config.toml
num_hidden_layers = 9
hidden_size = 128
num_attention_heads = 2
num_key_value_heads = 2
head_dim = 64
intermediate_size = 320
vocab_size = 1626
hidden_act = "swiglu"
norm = "rmsnorm"
norm_place = "pre"
norm_eps = 1e-06
positions = "rope"
rope_theta = 10000.0
rope_fraction = 1.0
qk_norm = false
attn_scale = 0.125
bias = "all"
tie_word_embeddings = false
parallel_block = true
init = "trunc"
init_std_qkv = 0.0322
init_std_o = 0.0322
init_std_up = 0.0322
init_std_down = 0.0
optimizer = "soap_variant"
learning_rate = 0.0067
beta1 = 0.95
beta2 = 0.95
weight_decay = 0.031
lr_head = 0.0087
max_grad_norm = 0.5
warmup_steps = 200
schedule = "cos"
final_lr_fraction = 0.1
batch_tokens = 32768
max_seq_len = 256
doc_mask = true
z_loss = 1e-05
train_tokens = 128200000
max_steps = 3913
dataset = "wikipedia_en"
Each number is 500 + 40 x the weight over its row's rms, rounded and kept within 0 to 999. Layers, rows and columns count from 0. Numbers have three digits each. The size before them is the row's rms in percent of the matrix's.

# o: layer 5 attention output (transposed), 128x128, rms 0.202, rows 15-39, columns 0-127
# v: layer 5 attention value, 128x128, rms 0.216, rows 16-39, columns 0-127
o15 097:549504451470517538540463460519467506540504535497460512514494497495461524518522538448509565530462498482563507608530511498429444509571545523540519476484541466496505483476497507444497438518467519515486541618493493430532507460507463527513445425564475479512540522519489506471465455560504565505543486479488497571519577441587577485514499499422412489446595480524525490475506488439537488545554
v16 105:508485522486450450498522571497472513506481519438446489465450478555457513536593584504541519481526603508540507501518504542493438562494457509439442470500475529443549516549437475533487575518544436517488474523472493593475482586483514517543458533460459514512523518484551465560451517505447410535437520512458528504547533485495428460493459502579532440547538508447446502494479509489503499563505
o16 102:495484486476462543528476506448467519481527607526524495431491501529503475505534533508530502488461578485530544507497447523569527482452507488502446464493484535469449492495508507488465469556450457516570449496516566436497484581505512418512537503578493508513446418504394501422395499469500418475505541529427499571568454527457494540465530510513451500471472507547492539481564505458510481530439
v17 101:546540504507505463488554473557495512503453549484532476495485565472509416466501495522464549476492463510501521461471458539437446569491500532471517492484447448550382478509485484517560487474516569566508501471561480483469548504541510541491497524440524522496493428476502431515468438530552471556527550451501555553553499440515471453531525432525554523559396564508499484531450474534416543554471
o17 101:485508449548548466545443510536470444451554494528511561458485524537509515495508490519486587476542515560435574528541483490545549513524561520532491478513519525406586545480486404489436531507501559459483473478486450500487536531491436497437560477499500474469508391470527464505495475507474516466503552470555468409490494544599473526461473540430402472492481483507502549502466460516495474504512
v18 109:545593489494497493476515484443519535391503509515498486578556541509513522528482494464549515484499562459525497513553526467489434467502460411472496498401524504440520519538476473471573489438477496567554532594485522482559483464510489515538505517474481513529490503500559448523585477501523548481451533467471476449444511420529521560450495449547488440484458455431507466430463476430497488451511
o18 107:528531478518514488527426455477420521524496497531498500492499481514476522535485449503519484511486562563506468518433434546541587507474560511475459506509562437459446433517482518536493463571492511458523523544472470552511460517457463477575433499460538494514448554479452531547473530533570501571483510394485509546496600494570434442464529518514541471521500496500533412520543552475531442542477
v19 101:508642576541558562530513525481521517478503469436506436541476467462484521471455474467471452563504505492489484533479511521508578534497515503435477472537491523478415440478384513481512451467453470485526478432524463474483538499478551583565533514477577498537556492449517493504465519478416544483470478508474426492471458504512529517473493531447559506485545548471424518493516505456441457496496
o19 095:512466481493476480475544521500507430509438453482449497560582461527486434558476488507505433380494459404553546493499516536490569506464505393484460534423531415452511452482476537556510530519479533555470552527501592460493441528493490524423531546499478527568471551536479570491545510521509487501496541483526470507457475460527443502501502533519465517468448546543498488477462543537526522483485
v20 112:540487456562547563559496495483462513445522550539504518489510479525538475544481532517501465479522481453451409570501429522502478510550534525507495551518557458576508440495483561520509539473585550522504512561471561548468501477506469449467538502483481532526499517449500515477440449544561499486550532516556527474427451516565487555529530507515461436429591448536587497440441506477480534463450
o20 110:462525490463559435515416563474502466469494466505521509455437511485539527491458514460567498443513488574490493490526436445457493524476401519452556501471387537558502504498522487554519471479567562518473503512524529560453476490477484493456425568469484493532437443498450474509495458537522569510475451508492604492520555494527483476504512506468548481560481540439428438541525485519563467495474
v21 096:498503532498525489526497522472590495467470485516481517572523504545467493484438542525543476528506590453470525539472502502484512481591476578449506505495494462490452594582444531499492497504390514441456430489470490536454459550515510440472477486444484428488465515407427494481518561477540500468497455491458559407529475459520520466545564422477493555467455520520522471536537478494483529516501
o21 090:467535584479465540503506501566427500415559498458553569437494492501516521572567465489539463467508511458587539476504547507552510434415523440483518479524514513480551484483552434485511510532470442540555609556539461482511510505454532576470509497491553479467536532436459479566547514507483463560454521477514507529447512523450452553496508493488524409519506492473473507480457457522463460498511
v22 097:489496480504589498496512484439611574452546491480544460505465480491482563545494486508424468442499467531507471504498470499548554492560507489489524470511546409463528496406436439473477520449488532524463492498530476440462470500516493569528500488495502454514557445523551488410473527432485458482528492451553432518567489468473534499518561487404453437504490478413497447540496555493493522490502
o22 098:500522515509506522521513449540585441513416439560464515481483424509480518519489513550510519468509449515577533475542476510429539502537527486448564524513495568449474535499471560589432436538526460502519508493529525465502553463541563520414539485464534510470498515535481575534464481526473557529564465416526493500446416557509435513522475559479468530507527512523524510427436505439523474518481
v23 098:497502488494504516524496574525466464550529416491452551568504498474562512525516501518564440465535463472507484504494461513564440465421552517511438568468516535597546578389479528514505550539545434497504523446511502483537473551519502507467524518517533498484534476428524499519485513444539492505531538561496458581470514553460487492484475496516485539509452457496574494486479532458581431411556
o23 102:513489517547505462531447535439487506470466489528478459505520525549499505451506471509467534422491539487449510481477505485484446519473474486535450497486525580567501511540519590543523471495514477510543488485520524558451460460512556468456466514538531446497476434584544516455602578491463611453457494489569493559601459531513543532594519463456603519464554525508500489528531488519510504514524
v24 108:498523501530521536394467543558433469484499538536472510538484484463488538496565496538501539528530420521531447513403579496527491546491543506542513478556486498560568593446433453549538529527480443459516524515491405577504519439573498480436523504507494505511528490447565525449444533552422513448510457508516480544483414516489542485487487467492510549450502520500521491467502507498468527481441
o24 101:505489543490528453525508517513575490476517520426496495553470471492548476492481531460449532456485501442454615400553579575491475493540527472522572550484508417553470430493435530526482435450503477444533550466531543523481509553493530468519534465407467478465509398518535458494542501498460590514503499539579509519530520495481467486529526519494563472485482562491475449485512511512476478457499
v25 106:445485447524457545580512567506519468473540520555470409522505494449523488481454442590453441542506481542540466482476522502576511508515506541585501490527448504518503439467509528488482534460452555508568493487535495547559427506491516527574445524492492481495538501560545540476525471430538519533473452551494527485489546479460439488555540478504458469509466572407548545555504509523495405490466
o25 099:532527461499530495457592575562474502495435537517536454475460484499454549494500525453487529436559545465492568495541506467406514477469531484453457505518519492432471516478507546455412542517489541490466446421444534507485554504482511489488470491450542488479500546484548582432505444554532512407533516515438546418428486541495531513541489489545497499535523468521428452498531550463542530537476
v26 097:483473469512540537537528510529570460469437541452422514442432442458484522546462529539490452541475475554492497520540532493561520519453515480496474445493449545525553568445524474549582509564493471507496509434472544472517596495470536501527470544556489538570552491487507470420484479489552461528502471472440570515553481482535458461523433521534501479488437415467533436544448443484485508468502
o26 091:537490434441491464599533521566570514526489475540543453518494554442415407471546490583490526464544490463531503457474442512476506487460517514496401511484495502528541496538471486462471488474457500455500531508550521441512544496496500514412509554510529453414474394457446506493516553462526487439507482484493495547515404527527421552527476458482524488536548474498526513526562505526531500524475
v27 096:416509515457498538512489495524529538590546531461441450482489505338542483481565543455448504504505513515526485527508480484476503456508416516480399488470517541475502448475556592476496498560488475453489473551506415495491488454562492430522531511476519517526484519529509505496492430527618436467484531507451513538510488514505457432459569481505518504492475550500441490477468518476539509529526
o27 101:538501527587522506541551560432396464573536437470483498431503515517518500469426558484507495484461521503423485499479460506528446511470528452502464474499502579549522454561540464452450510477557586477502527533463543467506457552536504469486454484539528488433504479555494491479477517516479446442561456489500493467422453531482525528483455573546537570544544495536536456454479460453489477501438
v28 106:563537518511544519471498557480522501565493486523476614513475436471412514456519497537474463465600477561511470460498515541497539509554513474567490466482555470447537467509510526529518449489478558476518501522423510470475415496536565548475562469473449589514498499391518524479529499483498531458574501471497475514465508508545553587503465513514491455491445507523463539483453506543462414469468
o28 100:476536440533544499458524496511567462451561396514447478458563482541523489556533514487549469485508477490521622532483532511406443500498482543481491519490526548524444444469455470518560505506430528523432537504548506531455418524507533441522525491502478495526478461516492495547505463476456558514501493430470503581504412456413480485481497508557559506539505480466414528545476487508495507544547
v29 098:474558490485486465475547471479529515520493473515492538550459522484545562529476549535461474457454557484453549457486511591561557488485508525498468484474579456568444522516475496579478453483405601476504568506524493499499514564469477594528525523504525468610503448513455530542517529473533538509531474506488499533462444513562489441462489554470487520517567576508495480431549555484462541467504
o29 095:480501489480441427509453527446551426449490484411461476484548443449515511512525474468561543501551476478506406462508552505495568514472498575490435516484508458483493534465489476429458503497548589490474531540520534456463470537556503563436458524553573499599519559528445470550507496479488534486492576474496484500424542559474515500489468515498499474469415534475555535469478556502471493515523
v30 098:378414494478490507477497580459511470429493525509426501516523552594523510508444493483466535471547521548529488494485512507493505466465425558485499500454551520462528447493524473500519500451470425473485498542511465465493518469464473499529563414500565453540477579566457471453449450525490493505504476515395457519531581518446441484479505476508482523490467442481506505467436562496546494436528
o30 101:578490462531504528486499471521572474548503482534512446513478574499513522506475517449515435528506516507490459509487489485508441453499492482443375585487492546531575488519535503509533433562502457496541519470487488470412518534472522495548528557544495526468486592498522605550472462514542467467567472544520533493490611541398557540510502481504495515493533456474486553436489503472487534473452
v31 102:488504469508547545429493405475456591496475440468540514521472452527497567500515441525510476480445454514510548511500480491557483550533454504556527552462483471488517515513528421459520500566499531496511519457572538528479488510446565512369521537522442510498466428490565485493437483484434529499439571464520496471455491544521460417543560517458484529496515530581558482459492453528485480489502
o31 100:438514536505453479455537453478488506478502528509527508523475555470467523465502505551462548493512465451466520485487490475504483558530501512544522539425501467497512517521489513475544523487469465502451492528526572494541524508515511512550538462459548464549490458485568490525534586549553548554481487451641562500512405470620471528502495462511461520549458562464459506411591577512491463553518
v32 097:514493554518495543491430532497462410485530555502461561546423532539469485567566499511564597499443513471471553424512518503486512519521545474511593455492434479484481527421485444469493565435438521536555448501484549525546545516460476478527524493464449546510531520495496490542430467499515548451483526451533501526502498502487569515503470473449513509469467486566450414513538562520439509510457
o32 093:538480462481452529499519490483540572543485546557527575520572548523493531531496492491486525534479466491530530510500498521474468552500488573494591465525558495459536489486556516449533456478587498395498418417541497511456519542444485544492524477425543490482583414450455494611556474505503505481495523524523488573486560451510458427515502499528518466443475502493540503535483549517486442493485
v33 103:548462524547564495489574501473518510473566496492509510465481485538467522508527463474545489476543549480502513443484546526447474508524507461527504440491477515526533554477531484501526461466451520574439430525473488478498352497484484538507528488456457457479440491474447412575526495557452505408454483485471539458475541573477414528526463550520500497499552548526474513575444519553442437506534
o33 097:566552558534518490454505456528508526463565500488537525555574487489528511517618484462591552437460446436518524514443527484534528475486505501518481537458513608485536467494518526454544483508514468495482435533498481519501474467497480516522550475604501490477409484484472516538480439491460518579432502553474518524510522442509459494476506570601446482585517462478477515511529530488463502531539
v34 107:498468469612512527463550526495417504497505508486472504467496412429476473484494577531468509504520499478560432511458509524482527500501510546495542464561476474506547537418478474559486461493517424489532518464498571425570447513504500492506482520581503479505483473438425589543543507487465489501496543528527472581551563485540553538543450540494464528446503468488450502553485546464498539586536
o34 099:527444488450527504582519542505471444526477497536495486533483430511487547483489506586515580478441460512536531496449535485558426432516451548465495488383521479494521536460440494459508502503482468492462470490598565575441523438528503525530566507527491481475513500551467523476514489512483490472422541562519521489506467556425449449494462515511567521471539538482530531529552499496407490442539
v35 108:573598535482515505520511456505441553538489419521493479463575507459506480477513466448479489447498507407505467528502546551496472477452478495540501465562485499560488564516482455494501483531484472508417437488467510536521519470499466464548512508467511472509470456503511527521500452412511502517511648533490525582553577534496538456585508552463435528537464507541514508468468484502486519459587
o35 099:519475497561517481502543480520413521540511500478502517539559467500516520523494456520470539493537521538496441519464590475552499493527530542479478449503466471481485483504469486501467448518538485564497503489465490627538475530431455513524542478524500464500437474541483503495558623514442476503442489561523491485515463569521521503579568521453494599504541541493474537436508484438592531455590
v36 102:560444564509566526472446463473468444478536469515492457480447518491532513500483529472447516506474416452446509496485546537528481497569548428499489457490496427438542501492448519531490625505562471439477488440474552500495459544457479551499519520567484549531527529477496470467506458545485406514484610410515446504527537499514499563548467540531473483455506476490557494544465544522499456495486
o36 102:488519511546521543495547461499522495542428520555488490541513547486478500529479461558525528560529501531551573505467509476477486541512458557544576446475527466555495559449506485515536450525486455503521434593560535510569518465522451507456551494537487526530502390510483581448529454449471523500493522447414543532555498541526510498490653516457513505506539482468526464519547529510483445515508
v37 106:498488481599506460548404501464506565465525467521567573499480502458486470547525517504467567486553530485570410564471532590470435503472531520496454433513473511460467505494419495418451489541452526468529543509503532460511561510550498523436491486450455504517530477470518474445512570540521509480513470453561546534549517476506465540520507506483505546503510437579458529534476441497565489468457
o37 099:522568449495427465477444499517467424510524548490498494463491486504543488457499480524481476489445464556567540483486439507569413571517451513476498513483459466488522417465500484455527489545514500478481527470495467523505525470536527480467486499512502527538563371430512524483468571475489565511534567517469486543443429462522440579487521478561589524495515514490450504526480514512468492391564
v38 105:471549495432461451531485518498506475595566512540600539447520547498474471525518499512490463498507568509486456436494430552521514463463492465462535520550526454445485561454510512494438480481529480497529594494422517474425487469502480570495484483543452526535530459475453445489496457510568557490513448479508454525433500488463514483566531521422464501547468506501494602458469545543427492458494
o38 102:511517500529499505399448465507473453418542511482447483545580496511502529537551475508544518538561519480520504434490484454520481558500512455453541553567524595476474442509492519548464517403497543540483472487473446590495522489515521510509483535457534536543533461580468553482492474485477466464516482488509506521490543482459477482447495505415452556533498486506519537519388521518505596594486
v39 099:541527547498506496522423436455525487552513521512417476463515519463491446442516546452500366523554450456482481500546468495561506430435473565479478546511502475569489444480510402467456533516535510490560551446481441431565441505554456505426488495503494478558499549528492525444552499498555558494530488557460487543444528504480545528497511506538505515498511500512512416510462470537510474514465
o39 099:426463505513530492524484517531502421433469427490471421434580564470523586466405460514486435496532542443521526474450475526422466477536523478443503472540493478481479559472473534494561464460487498533540530502448468560437508457553502458488411547562473454434508585484506527462495490510463475475543472579513463439494492444508509496542522511485561514505467502458513483543469504465503531486474